{
  "n_layer": 14,
  "d_model": 256,
  "n_head": 8,
  "n_kv_head": 8,
  "head_dim": 32,
  "d_mlp": 1024,
  "vocab_size": 2048,
  "activation": "tanh_gelu",
  "norm": "layernorm",
  "norm_place": "pre",
  "norm_eps": 1e-06,
  "positions": "learned",
  "qk_norm": false,
  "attn_scale": 0.177,
  "bias": "all",
  "tie_embeddings": true,
  "parallel_block": false,
  "init": "normal",
  "init_std_qkv": 0.0357,
  "init_std_o": 0.0,
  "init_std_up": 0.0357,
  "init_std_down": 0.0,
  "optimizer": "muon_variant",
  "lr": 0.0145,
  "lr_mult_qkv": 0.5,
  "beta1": 0.93,
  "lr_head": 0.00954,
  "warmup_steps": 200,
  "schedule": "wsd",
  "decay_fraction": 1.0,
  "decay_shape": "linear",
  "final_lr_fraction": 0.0,
  "batch_tokens": 65536,
  "seq_len": 128,
  "doc_mask": true,
  "train_tokens": 363200000,
  "steps": 5542,
  "dataset": "wikipedia_en"
}
Each number is 500 + 50 x the weight over its row's rms, rounded and kept within 0 to 999. Layers, rows and columns count from 0. Numbers have three digits each. The size before them is the row's rms in percent of the matrix's.

# layer 10 MLP down (transposed), 1024x256, rms 0.0853, rows 360-372, columns 0-255
097:503537522510449433494526529526483475554549523488512496527468524509462502451451595538465441558544453550517511544546488456411555462488459466519501493397415551444581468501499531518544521419551456584544485532560488559493536545514461551478449485484411485499471484510453476543564436537489480424460519460548447434590505510462503442481465439488428472450415452428613619523445562590475497552561462442516416482472486532453388491534563508498557592489509480464468429457437482514579537585499509516466386547543522464555526457523457595462506472484571547426478493511490503481529485452508535456554529419593481477494444466494482538451564487526481531513510474494542431581545534492493564518443522481551607810431510497498496478556498434511486378520558530531435486483526542557522475482445447
097:559507543554503460556507470510479401380439525477484529498479467544557544486467583530434390525483427494468580437521597495436488375500500521561435487453528524444525618434510544519453500482418462561583496496429445542522433567450552517520555543559468461455476386435495517472401506497437464454470528538514548578532478469494480520476418478473548458533512504506532502504554514483484539523380503508500505497616533526490534444503511454481547433414463495532511535524577498466529399503511456486627452495516541521429505498556523535414501526475399514575478498564426483450428439640591503507530401529489548478491482517566537479557514494596543519592583511462547529537501596458538512527586414501471497558454438453505473492505545456540459510577538526506511376452488471486577619490397467
101:492554525524584539460525515550440511508517440522560560413525460538544584536525571433436481526442454551523493558537488598474430411557477520400487472476489433416532535518491484514463522574516548535508481500527500456496520453493534460482394472455518510552523514542465470494481480425532492475481554353475552464393659591466429424421570459435499513563449544442464445444507499452460481454502455503425494527637541539514503497533527538621398485495547556472430484412400463577545545476532449522533513564482536503477529553477539495532469518483534560498479498443581513405427474474536513469531466623608472458495592546439482425456563517500486455543556539472511533644463525543493477452456465435535457619436501443540477506482554508457442562488475438456546541474532544568546453478500565
097:442505509497588407502489506377514478452546481464554548473499480454505634474523506440506504492484479455574496455532470635561529613499460538510439465494492472379446450488481504509501573547452460460482551534511488448579469510556491421530474511485507484483536523437544442527444523492484557488500571455525486564460497578452479549508604566509432459576528540450453568482441482529534559475481573512444481554545495485562527429551491457432523598359627514491508528495522612554552510473554520457461502426562462545542402516473505405615452540541554537480393443532469558492494462454571483484548410518530476428563502449454557450471520539509473500551510456507460381463516472500491451485556536576548458513436550521306461559545528520493492507540433510442427482603450495544485498462473543
091:502487556505460447510567503460534426500514459585438496467534496574567607552391485457408407411398454435484447541561485506546538515531569444467536573503525520461530490563562462502354514405474450390539568493529397569553489545418533562489507471562434506528628488484465525417540517542503492487453516464524515575519474577494585484508486494480454559504549479497525470465435492529474478492501549565483571540528493557605476520488487497514460546533449535498537457504519501463536448401470540563457534485557467536541368451532528487505486503426347576496491395560437519371452482482513488470476517594481486549413544540468481544412430566518525495537482521559504473514505471501397457553613491493468450551530547515539518523571446438493550507555469585496469453540511569521479519502393558
100:375469521463562587460461571544560463457504476525573492412459383460401491548518576523482553525497613550476448406526515452512497570477472450545469493530497437470461562462529479516442422429477534368480461570473482521509490547489567443519532464549549496548456429483581521521566539415590573574531550465500432503426384466558559444479516454510470570476417463510460480457551623497521466506512520510511543507477453485433458452509477533493536544454586453431545529500546522510546537421454424555519502436451571485575468516389418469458537551487531506489525573545597502480530575523429437519541498517534503490483522576475428514597495559481558500430510504561578556564436495496413449590528495554429479487440539578500552437508398461518476523470491498488466543443575497524588449500423563
102:521507489532492501499425419531550480485444570402493479448480515699484509472563435537472536556520480519471570537580547518507440558526377504447478452505540446567502438588479505451475470524502478593466466483513502545465506529460402501552585541453436568493545551512454457422564473467492495478430487406483455476427460462523480510530532499567474462446505537438520511479527547497515481519494467631570516522522543578549567546476510511429419554486470536440464466486572491485459504528491493493468479393510488544535506460482421475450497513414544495545506567531506611485417450559458539407566574418487451531396473610521587446614516445473541505507500510514470543515555544474513489482448534519553493575469549452556489574431394511509504528408374471616460522466433500518586564599456452
104:504530555471510553580473506481522515535541480444443419517519549485573471498514503554419490472522426506511517530458499483500484486355498539450482413450551410474529495563477426527493492579463523527605417489487526480556514539508501506432477553549380505444445507504456462510484415417478461497500483383485545543400523470462569538434408551596533536468518543518485516602470486511521449491495499452414539510601481464523528545544603395452482498527525517493491456536445468492507571477444482550653398448473549595483522490580491545424525490607431491510541529481367498623549377487517482505511450417503571488576521503559473440567459502483463423424594559523528519526512516541530454485538423504550499577477583570448444419493523490567538547455418485536542516525455449567533526552501515
090:555517443518467534440437586514655494456446565533468548390522454458447472407419526502507471492485481551536505489557481577509458483510478505518472443459610488464521482439502490482609456430476505518513488514552431508398540510528540574532515423468465479468506558581518447443498574472584521527435556524550484567473442456483548508503491517443416520462489424455463454483517472554539471545457468480557464525488448439501470511626522477514423471472448497434517455525430445434477598545535446499507511627526432530399476470557512578499538426561463567461527508614482567445453510484403485495605586470431590499534502569442564453449579512552479508564496488542475446439490633446460431534510606457503517587440417496466540510588472530507573479577454531536508503502512508470545584414527514
101:598469457553566496461526457462401496526521509552440505520533507492418538526505521502508467371573497557536531596505563468447445529537514446509515549503440446541442468525447481456478428525420518553487525567465515526401560477468599483517562424479416529590490486539474465427429655502442509486530448538519503484365490543544444445568468463537447527598458418578499502495449508516497489485628534567502406509435502509398523500508457521416466463450534552516509470526527554543542542449468515492558555463547441424549504542579560528505498458526505534589517487603530430519581458471540519544468471359545569580463439542488448529544392593405493511443452482515571569469421453506569544509508477585490497481473548435443488445460438473567595509473503520460498487471571458468542508546466495
094:444523558487513483486477366577509541518500499495490503449494592414534454545453503495437491454500497377627520516517475530436435485509557519429511438556483505452534520577487529426490576554508501549579478536499519550473549525466551487520493462434536491521514445557576532416507460458603435503442603457553525471503534547521603443499546417557534417549339538586431560488464558540514481534466590506455513413504526443544407435459566399536491484544455536580494497592499439429542516532500470595545444445535449515565420493446544578460464534525437532460604519471465459448465530583462499458472451560534588518560375516508472467487480558531467458438419545544486467516486460485414550512537487528482508475588487443466463544562436469606522511521499487432513573454502522474560528426471485
097:518476559544489458525494514470494572572438466595570453427466476500551515426645529490603469541465608519373552481560488520435504548493430541528432531539588499472495477456495443456470555468472506396572506489481517439538481454448502420450543451537413426472479609450458499531481508481480455475508555518558517586592541510503514485413465576512457498559550554481519380462482429466435452529481581526404509498484508476507499508527562501475495471520525478544545508504445443579558484567552490463634537480553464541542494465541495455530459490481521511497495534519456455419488487486532453480504513568505454641583452488510559466367494552554469464534559498504456529587592514502537510487503514499516443345497457508571498418398464553466409491396478548507456594581475458550488551421541491
103:401470450423478520477521511531551521419541482535498335522455518432508604603501461430605493466507515500555546464448429452486517533535549525462579476537474459500492446498532476390483502462558428616486469498484517418542592523442405443451496519527467467500516521416558520431574529542541583483594553504453521528501460482555575490529437450511478550519557464471425484514500622484496522469499439448435531464494549529571498517548414499557421500413426494532467491473437578546425486477536490527556431520503500538515466534486507549501470486422475514448455460585477565660601587507444488433524518456482502484516461573515471507486573588518571506491477534510520597508450502496515519510483458575520432623469404420502410459458580487605473507545474541512533447488462509476527400529568469
# layer 10 MLP up, 1024x256, rms 0.157, rows 361-373, columns 0-255
096:461525503561477521546434561520535510522497477467511411540439482568551459422532520547538549382538490464447532543460540570517532525558425460431396396538536539516428594578401463485460509524522564560614509526465535461429497475474487538515547497488521542454576429504446480593438463420476446480485497589519490516516506469492510413469484418432499563550525466476412476477503469548508543496439535585458466566554474458515558456484459611518467437579424454422404495424446526562505459443429509437500574579483538477448465551559534587545459526475521520594535603451539494541547545468486481608520496500480485446580475515456474543532562499513520438509481557559475528480434430557473531525492505496424598579466466485553565427410554504416468505536557490498444573546504452560412442445449605
103:512462414504616448453520501533461420555508462490538493464529513563501578438507495599534529584528475523625553535405480502514584469412480427520511519498506498546567494560521432571561605581434543480424491450547450465458472515431441504498549533457504501542496428497516511438527454596447461458479507482425428529460515435483447447586473511506454515501514538578507557576455465391474505423447396474469454601411582496579514487558406481453524480486571383522493495563471485475426507468538512587450531532504457493449528428448484493447439454413455513589474440480499507560627462531570568463565543516525450519539486430612505509498542556516463487504462495384505531541447536458507464519525517536466527448501487510538525534534581473537480454550504383515493470495585604510491493501620571
101:526514437516502528487540496583506558517450513487438474546493490501572512544506524580403495531472428418428556513557591396510480538532506463446513583547453496563509465511444494474569538448512366495572624476484496473435505528472617458422464530537499544563549475511478489499572485407495426530516529508549505459483409501375472427492504514528499572455469407547566467455460518538463478486555462435549540486466557438503477622514475586503438581644453426519506473563473549490546564453499516461466521538511430413570567503511534491482441571454444455474475587588473528606525510564425456545536582385503474425417472545466459498501559483509496507440540474553471545559506547529456580407481491506497522514452534509522525394486557480382501483591449508489474443492475477457592435552484474
096:615577492495381398505563446415548455453404519505483534522437623433618425425524533459523508420528418483481531539459533522434542458518447614535549542505572558415495466514399481423458566565544500489542447497605509451473458483474505494474536494444501491478532485574561592478484485531491459465507491509562479449438450477469380502547558490448469510537539456536447530503534408443511403513535454476600470581533431572504471552443642513564526529517512442559491452522525486531579556461496519518483503554481497572579529601438544567511504568531512508423540455510533553461552472522455410509409499478487488523493537500565468525495569527463527502524480558544558467473516513487491421438569469462478483525530514547485547617482403459522508468555435390534526479449484557534553447507428418
102:545544573509544520488509456594556456479405553527464424449556488489501484542477561504527403489459514543499504410537483482556532550546603465409525599394552496485391532460429525442505518445470508445593585532557456424528432457444524460528442488515508433469555456457436513575572461474466470464575557464561445546536514401497461558385532471527500524632463435454554497485448623450401475509533471452519425457590515513503519553517527481488454484458523552420475407484491505427465478559474446577509560491448551494532501554437493558536507486506516530621553459509576516496578545552531481537598514531532519537458441490516485471549474487458570404570521487471521614471405523505457545551393509434527507523546600473425501471479435397504527425510488505461596488504450452488523511474513525
095:499402539473506472535498424515440455502544515457422455484499541542477570465578456467441521507513448555502606544475426414538441513494445509507464484574580485480498409434445501571541564521476479571595512502476638504442530466507487502501494533494529473535430512494513456537588558556412530548564508530413579626565490416530585455482539459390499573427577489497419511484540607498446496520486483535513423452521484516561498595584476499470525578440490541517451516481564464473470499407542519545437515473489471524582513477476425537416448570482471526577576471565569520481543497550418491369533440513415563481460517502569549558426508552542540457637518551544507520503476420522466395503358494472488550516546531441488509491485527474492532585578496483535465519468496442497434532437485457
100:484529525494483506524586456486484429500490578509486583534520577520358454513614461463566484510575512474487579593433453450574530571506566513542463512449493490515464457459502428521523579539477523517432540383502492513506468540465540517508488571409519460504569477462480506469556462466408447585491534600458468513439511522520529543453484387467513443492582415549455507474532606442467582484490479398455571480468497569471427606519411513492486516437549466528527487558419428546503455559528497542573461498519490578510503452520475465538557555533501596506456488500432491546580536491436524538574502461501544536421454434610478539566407505615596473564512534463433403493516513453495573539514440528462478415499504424505552439478420479531511450509516485434500417468508609474526491505530373
097:510566465418469502548487519450470534557492507466457646539435617485432459474566477476533485455483502536493542500516429429558457548513462485578403529466534467467515451460412495519537432491367438473547495530427571483470526462491486531469427481503473502508469536382528468613496510493372459481474432467589499388474551409509460535512505521586503531579512552454511481497500484504529451411462533551406512522520503497532472505531567417494517537565554471484596514475550491534451506551535490589533461444543564439491516559476587518479494568453529533474439498524445516477487497491520613504508404560544485362461500430495549554414398459499554454494603515486535558532483505552439550591618486486592610552486490535500452512444570538433488494520459457588443486600523473542479412515494504
102:606459460549539406565570473458484412469510465459542509456473542532433461536536496562511458538573571483495565511526537602432539412460486524514409486496411400459528376514526462518515499529442565564495517522499572518504509565479517533535547471511522438320415503522449486504467550524503545560428580494478468562533514496609476387493481527508485623541538545498558566523523439453516484547429477506472483484436523548522447542477482383402508549390559456457452502536474486475445427499496522485527504471464530537457549481559464474579473452495430455483479508492564563458572542529508545581507553430481510503510483479514504443520585491628466473455568453521508506465486531586488465520505505493531443498437403503509486682464545526493474457453439516424546412523493462504471581527496636
099:554508507462408530488530527486554528478449581551516443495506486546466632522470428486600486492476403443632484494505517569516561520515497449481459433444582569530430564582491499505415443533515390565468578568529625474471442490492438531394393549456503477534468530476448469584447529543540588471550498520524492405545533538511500460451437464518630518547510521430527451495567481514492505455544415584525421488485482489471440570526485507512559447481544524504473441472518526447437514559549478450535563565490515456541591506474496495507499467523547486566467505571524452424621477431541504399547398430534475532518490494487527485525471472648488489545493475511472498518433475481476395514493453404544416519577446615528543465475424552515531470517524573527475499481500500555571482487393564
101:387526415533562561544449434458529566401498528495500510558526590499531531544552498505479510448425471466431447471543439448543490540571523588499467507505573462471419554423472422461550512596481513540472504507477579502516476465441539546496500515506424459465516418619472474522497593507443520511538446446529474455458554579542465499482447508554579442541501565443587508441434439538500535486448517550425494424449578468571458551453528482513442531495592511506571519414477469465421484585554532422435502587520511509548483442515469498423452598559461516509514487429452525586508519524518506491483580596498467598507525534484548512465489558438467508487539546560538523497499493461442603601508526555340511534458461573429521459421497517523540510419487450446456473478542473541413409449629433
102:441487453491449599520434520491435548556532437388490551500515449453497492521491466511495552544516484456556477466449482423600478610529506503493505573532419576525483472539455440495483605461496485444452435533431511509518457529480480497551504535495455388429515418532482557589414509451448508448446573414525448490590454597564408558510512595504583515458570434545504534540502494446435446569489576412459500535559463484514530464476568505507539613470546606569406497489465495531476550462542485442506522495519481461539468405475460423418570500446459572466528582465470545499571518444479509571401470481356589514506588551495443552436484553553522427533518521493543536408488465433527523537516515483535473511594454522395490519508557466514501638477541544524473514522572503531501504509566468
102:509526542550479491596542471444470473548469524411492421501516422408481468414507526563455473428561496536486461491554483537507494506468446510503481518514492517560478567464559529461434459510507522577421525457569506464559536460513515511515500448495608442530497463447481475466507412456487441556506625588499411508463366523596436471460579404491444559526506503552446575505502562477402493509511469538516526434570500492438555581551568508569481405441627541532411525406599474412518472511513468503473580560620467531515472515598542604503441453457506489560476433465465586471490508388533512526447482445454543443498455567447475553476556383491545458499446489500491582452525415502544505502508555540457531586540569568484497592455447522489506412458506539527536428550515559461492508530461527